Weights of a small GPT-style language model, trained from scratch on English Wikipedia.
Size: width 768, 12 heads of 64, vocabulary 32768, 110M parameters.
Architecture: RMSNorm before each block, rotary positions, no biases in attention or MLP, capped logits.
Training: a variant of SOAP for these matrices, 881M tokens, 6720 steps.
Each number is 128 + 24 x the weight over its row's rms, rounded and kept within 0 to 255. Layers, rows and columns count from 0. Numbers have three digits each. The size before them is the row's rms in percent of the matrix's.

# up: layer 3 MLP up, 2048x768, rms 0.0322, rows 1367-1377, columns 192-383
# down: layer 3 MLP down (transposed), 2048x768, rms 0.0322, rows 1367-1377, columns 192-383
# gate: layer 3 MLP gate, 2048x768, rms 0.0322, rows 1368-1378, columns 192-383
up1367 100:118162134156132116109146138107130107137068101159109125139111142114135144148120134091122127090160110120135114147114119098123109118123174139157188167099142118134109116080150101085173165178129099128125109085139120076143192105129132100115117134134154115133089115152176150110167095093174098150153107083118140121114074084103090132146156141123164138128128123105096072113130140090152118103152128152106121120155103112110096095162139124112134108106162133137096105133114167113131152155090152097167109120152150164117122101161102134134118151102136124122108122156175124141105106102149148132
down1367 102:124138198173153136083123154129118124089127075133128157131125131103131154165123078145100170160130125140132126078101088120170127139101128134096116151126122169135117103108123133090115158135106157096120154128178099133170167112113151124172124127172139098079164175144104135131144108116150112087170106153091158144110161114135118134158109075130124130152105141098114124101142113058126148118096131130084081129161171118124118111143122142118156113119136136127125105122127098120124138121121146120148145125132105112105148127122152107066119110090136094137093150162129159087150133111097093134
gate1368 110:139126159131114107155129125101125128091140112125119116156105098147162149099132124105140146130140096115143068138126112138148068152146163113077166184125165129143127124146120119125114146110077140135124096129136138141160133124175104109090136119111157115103195105132158155144136192124137089147124112156102150101131138123143111122128117107144099131116101153112158133159141147126145094143107139121139131100119131106150132113130114112126116096142161139148126175153144091072111078127126129137121141119117130138140107144145160138137096119107144180134160167156098116140109121139130146163
up1368 107:122118174122105123169108126149140086077172086182101122121112172119138111084097157110096154166136128086136065129110114157125098139167200132092129162126099137119125119121109090121129123084107109110114141110138120122141129132149090127123124114113130114155162085090151156111138172156157134138151126125148132096113101119125137095091129106127115159142138140071145108206085142107129115124125121117118145136160116127153183168172132108150108116110108106148123155140128147112096120103135159145156109070118113139126131158147135100116107146153151131141136163148094073118090128134142157131
down1368 099:158123149099100123185129109141095164116141106129110113157131109120125095132113125099122134147129168116138114091095090141118167134152172087123158118096120107112090097126125097130170124136119103136129120115139093175124171113115117137171118136107173098116146134113117143086119161122157203089113135097163098140115105147158101166114147132157126129110178142045161107120151104099103138140139101115132099121152110159160117153141105104133127137123099123114078137101083117111137128115119114159127102140101126092127176117169113119105102117152138080110131143157115099155201133124145171114
gate1369 102:095174130136098131181118140182148118197133142162106143108137129134128111109100121131132150136097105145129148176126141151108148098091138129135117134128173111114131112091099129158128116151126139129134142156119172137118105112162139135072174117168166149118139112162100126134135124101114150093091090099072150159142125139108120140120115098157109115117141132132159100178116086147120132169138114116118107122105125067123169144089164116106137137139163133129114136119138156153138153117106098113066123141174130103157116116107155074098138128125100121160137101138146125102132107130160123109
up1369 102:134118101070120134107120140108138119151133142133098125124076125170143088061086119136073139140105078125118098157149123167126141080165127128106126127165160131122096122154128113124147124116146153115072126126148132122088128102160137124125158118111111138073134138157066136143100156153133110128148104101123196138127098155141151157118130101157117134141135137127134128157174081102107143149095102141106140135112119095139143132147152145161133148128151144122148121132150136155140142105147099143118130142141147168138131138130137133158180121098156110133172115118168138138111155142114122093
down1369 099:091159141162147138161088088125102089148135154149188114087131159127128122096118157141092105133134103128133091138109145099151143098130133161145144162110128117138095079136105145118147090152096178139106133156089099102108109116146090147093134142119140094079113121104105078085134135154139117159111109143110145146127141150158105137129120136154080111112129142120093113164076103115122140139128126113115121145139100099117130133133106142114107072142127124136159111150179123156144124132075126155099092135128119135138111132108144136059106116125150155148136144162150138135124130139148135106
gate1370 107:153133086145140134131129105119129119106129114140115112122105157071108136135138108134150131137147113123102136143141100132114114104133116143129129101150129148113127152137108098114087097121143138147118134102086111129102150121168128141124123113196095113134127105161118105129146178144138115077149136159116181160140111169102131116123145094113052138152119136111163140108106135070157132105119107117086117151163114114124086121117117121118171130170140112163118171095119125131147127127132137181141127144120105114146106097151119122128124143117126099126124119090130101099133130157136161100
up1370 108:122135126159128118130115090094129137140135143105096114096119152141095137134137166170115159132165161151076110111132138127101140089098138092133100116155101140115137085114140132100106096153116129121150072144090135150191144122106123140153092137096111111148144097150071140104125161102103156126134084156121083077150120135087102105128103135114090151137133115147126130142180139128112132133144173123156098130098118130115076136137142113136089121112120127145095152100133126141145151079134165165119130126127109127157163152112137148105101132129112145171143132147143138124184098189144130123
down1370 100:102145101175144140133159100144122109112139143123125117135123107135120154102091105137152136119138151112134157109101169169100116071146141153120095095141122135094116109119164112148126143133098171186151129098099154126152155073135123156149139158145120148125114082145116122111115108126122140134125156138153103117096153145141154148073149136092121120123150133178161145112158117163112101108136129110165112083143163145110152118128095140143178165161111124072092111105113107161171097096133134160105122133137136115152125129154166140158099148104135116114154151108101164092132124135149138081
gate1371 095:153138101133093108139183175141086138129117112084151113098106131110177157140180159106143111103116112131128108097098174125169135139120134139085091105110085126092090129099164111111119154124110147078124061144127103154128096111120158141148085142154142160142106159131108124088117114115130126132160169164141126154089141097116137136164121111136134125092103104109142140128120091110137152129135142124118112148110156104123106096131098094159121136114097179113131137118155140138131124138114180104101145112130157148101125128103138152109108135112127108118155097142163115098129151167139119109
up1371 091:143146135120117125161117125120132142147130105123133121133088165115140091103103109173067094156098138124095168165167112122133145144120110140127146142155146139126114105140106101156143151125125120129124144121145150108127131133134113175108160133124145126110127140101156119129076116124139141126137086151082110118132165169141095167112111162112112094150101131151108091130121109150122154095120149098152117135169115124101141114116157108144162078138138098155130136134146148102131127135123133100138131135150127152106151117174130134118101100137111116087100135168146142121129109132115126156
down1371 098:177117127131126119175115150157157128165169136132110117165149140114106146072106110150127118119137138105119121132117081185175112127166141172141105146114167144148137108111078113082157133117142120167165146118154159128110140111123085140130128135118151164127165093116155106113106141129128116114098117160165099112124096146166116146163128129152111113123117140154073165133124130126139155128146128132170096159127157074169154108122127134130136134168112184145157119125160148124142123108123131127139143121123120141144162161146171167140170122164154087098102136154148121115128133132133138164
gate1372 094:130160121153117156152135135120121098145127123130061144151134143144103135113149078131109090161146107143117152145128092102163124119102145083136134111134110141129124103141131097156151129135137088117132152103130139123145092130125125158145122134120119150128136107116131131108108117130130118114114120097140143111152145117119113141100128126139098119110123121124080107088098104143079098202090148091130128124169104146109107164140123113166111099106154118096123119099140163161122121149117105093128150162125125138118122092094088154101129099194092123151124125093151111092105135137121155151
up1372 095:129190145137126048100127162074129160177116130128135142145116098113150105094129079131142113109156128149145135111149144075169119152100137141158147094115173123090130123144181148116146097107088103125135113109145142081143098118162095113108122152104142122144139111135136118122139123108157135110139182095126121107098145140146149127148169090110135155152078147090087072140151164152156101095140131121138154124127128131158145146107123119124150148141114166102119085098152151123114144118098105131141106145096149071091152159083111163122152113178151136151147136155129132111189115114123151099
down1372 100:151163129138122092107123141100145088172108084130098105146116134111132097115117184158159098159112168134127157131154124126122118180094161144123126108094187158130136130126169101155155133130084105127163140164154088164147168139098120114121154114106156103170117106195107173127133111135089109104163096125130115098136137179106186094145155095142135147131137094103154132134146129103138179114171156134133093134132124118111115137146120142121150116126126110150127097093116157108117133104149154108113107060138124133109128117167137093159136130155121129139123098166108120114126148109134148098
gate1373 099:147128164122092153125158139146113094147148123125109140116091122121055100135131120131079121113120081141099131127064159166143141136133141095160112127140113092098121128124111124125133170114132123134124178124091110160096149120170104126138144123119145165156161093119136117108118154094143169125115117131118162149114130176179132154110142109129140128164104107119121138122102102141116134105109093108100083171167123198119159146147105128149130133102144121137087157143109126135157136113123155115121122141110147133131147162138128152122102153093143123141115161172156135142113150141127075153
up1373 102:138139191114087146154104143130114120149121119156136135132134134123112130116125116139114165123151087128089106128121114123085108170118091137142110159157115106136142137102135124119117139130098120103123130110117129152104171165127161133116153091143150167112182123112144110095111156109093154154145090147110130167125112155156114115140061100117149126171103126164104083140102168119155122131111102129114112138144125191093135167155133124127146129117143114116091160109144153116138133111148131147095140132182164162124111130152157133143112122152154092157123168114156159150102121152127151138
down1373 103:145108131114094155100112114151132138162112153158155134138119148131121105116123100119123127119160080140087129107141134112113125137112110145120147166122122167165149142174083114095146100124113167125199134111143133149112175142060094097117152167114126141155160126147143137077133134079097160153140129114128134175154123112110147072102080134137143112145121151160138117171126142091106127112112137179084134097105099203099113137137186131151129098126131096143094153146139180118120145101128113134124132132163145169092117167149155147100105117107136124188113176111097123132087164113140110166
gate1374 098:119093141105097069143115123128123108106132152152108140141120117098139158169109112146132134128113109096141110107128143120141136107125121107091134126168125134141133133124155155152135168120111126126064146126099082109120146094133121149146127130141095152148088107144119079103119112182139147102096096120095096157088110138137096136123156104118126134182110156102141102138116156155143136150126142152138161128116139153102095134128121104121115155123135112182133128124138132144145125173119147123079151074146117124122179085094133153135130147149136106126107083199146137119140153118137124165
up1374 101:137145108197148132115158131122139143107109112156161128126167124150190174137096163158127132083129118137144133123159134170074124175137136127144117132154164142088143106074095092133179123163129155147112103132160101125121151154114131119127111160081142165126115122148172131107160126122109110143085121119108114078115091128101148132133188113097110132114160120142080147091121120066153130142139150091108087125131104152139155088156145098137132148119123145109136111088096135105129115119089121148161097130135095123121108124122119130134099131161121103148113130138106117148144147125166129111
down1374 100:131124088081147139129132155133131139116096092087116122137177148093131163138101150115111130159107138152116129147149119141112128123137142134139130154157094126056141108103156120110088155142177100131091112188151133102160097145152106141120138101102060148118134117139096135140121181126109145125151127137157122165117089108074141145114126109073111119090134124115139084146141143127161096146136133105133109138124112111112119122144107156160111120156137100127114129121112115115142118125151134162107075129095114076156186133101106130129114125146157153176126095162112129119101141108157082110
gate1375 121:123134127135167172128105117119127135122112148112129099086105110131109137124132140155145101128132124124128109104167137084110107111098136128133105136165166174135131104135142159117169098177130116103103104116159173126131128127180156094157183102134125136111141112135111133131140161131150147145114102142088132105109130108139114094106119129150085117158113137128133155132099155129143169113138147121208116115137137144116077061089165143164187061135162106114127109120142156094136137143132106136104113136118127141134123115122088079126175102126140166149124200139116132161179125157104119120
up1375 117:136142153132180103179156115083154148122090146098136148117090138133123148130142130133137158142169124159119161145107122127157142120163123116121115094130094160113110120094135104126146127140139142139127149153107123107170093157092126105133146105120127099114126146132129145098118096126155134081094145169118152129106121120172119163157098106134176164138122145151140147160100132104116121143061111121164151122149134182119107132142125075107158079134144118143151148173103120115134117150108133166180150128163089156129112119147127138156140120120097102105106105150158111140121154136088087108
down1375 106:133145144127119147132114088117169134172119141149107146120134150155118105141160137150127144135152101134112152143094140131130157133104185120098124104101125127149131111122138115118116142129102170214146129125114128115144065110091175152150118101135157101106126189136125172121101127090146125125115105134111175130146144133160106152117141106133137163119098102145138136129105127128114117102131143140138143115116167142135109146177121108103098118130100141112103118177072149099116138155107153168145129134168100114159124161151113126100104110082117123111111094137150127128106111131133124121
gate1376 091:141151131117149158136127168136130093136170124131116092143074119112170108108135160124102128105149171103147127136162112134179134149159129111094144097140102123149122141091099156087135135080114099147097142148124122137141122113142141103149156131085129126151116145150117141129083181128130132098164088129122136101122132097125126116125125138113133132141136114110157147130140119134153146124130161094126106109150115107134122132134124153197142132152087126191128139143111118126120106158121103130154144104132115138128111108113157125151102134129142119166131127114125149092090142157114087141
up1376 095:147139133143157140114102154104159121157142114104113106117142114118127144154069173126141154143150137092153128105152127157122097135092113126127105115080115157138136149107075148089129164130101112168108119121088138149121161150108134133098121112124103128143120102088105139100094146166162139146116097098134163104104120134146116119131095143090126124149116172120123142134104146087150070137124110148118132120080079129154107117100133122153122140124080134165110116173156119105104096157134133104140162142152098109125109111124123133128147118145102148170154102114110123137142154122092109104
down1376 101:158123160124123145153121128108101120135138139083117158133131179101124118117104097119122141126130111085131136129151127120119149124187156112141114110130103137115114117140143139106081119165106127167119134108095169117126076097163147140137128140149148117155098132118132145133113177176111098116134060134123176126089168156131137107116146151119161121155126109125142103111105131147109095152131130145090129120078119149119104158122207152139103095127133115105122134142117184130140182113116096167103112168095131134111132178106146105131112141161149132151130182127125129129122129110107092149
gate1377 106:135126139105095100107145112131160117141127108082138127161103125132140163142130128155128147101148113081113087141139157170141100141146114091108116095104080152076104134069128105092118087117140158121127088109111138116112128083082126115087135151105129149122136127132127122142126117171146158128156104172122120145092167127111094132126122151171090114176099115107166122116138099140115119131089091127139167134062131125113154094174170155144111098142158116122146101073139109137131126152111070174167136140110150151110109157130131148112137141159091088116128163071098169133147115093145127140
up1377 109:153086144130110113153144124129112147153141135122139120107128116131109124115112098136150173131140074145125159163098077108108143144139107139125117157160095095120086127123143124126158117121151124151142171116112166097126129153108114128160188146124131102153123103102128142122147139192113156132108123166115117141113127146134122124097130141131087130126147095125156124102112139100118119128145115158134082092130128124117096122114138144122101101141097155123098065084117160157141129127131142107091107137124161106156114118146131118112132157129115110113135138114151173150165136150090124134
down1377 104:159139085141127148164163116097111113115147149134136152152146152160166112154091163137074178120115118118112106122114103102105142122170102129131131124142106127116157174079126115087111143118097126177165124142125155080124145138148136140192158117151116178148127112166126121148103127157161142092123118113131120115128176147142139113096144098153122151093114097105120097124133109090144142140115130105135109137133126056069129163136157131167114121120138127127125092129143132116120135167108134135117135148159142113113140122131131125140111094106170137103121148118153127096136120145082153142
gate1378 094:153120149150143155158094135140128143135121163155121137147122107136105133144149159121145089099138111102132131133137143099177135124132164160168119141086139136094130133102098107139144138112118140119124149142157154168125162154148114140091150153156123111120099119147173141114105115139092170148086146158126156060164093150140127068125142108109142134081168175130145145174101109131156165151134132108129102134098140116071134179116088115128134111126141127141119185115116125126151139141132127139121142115165154124093111132127145169138183123135140115113067151151088121123172112105148160154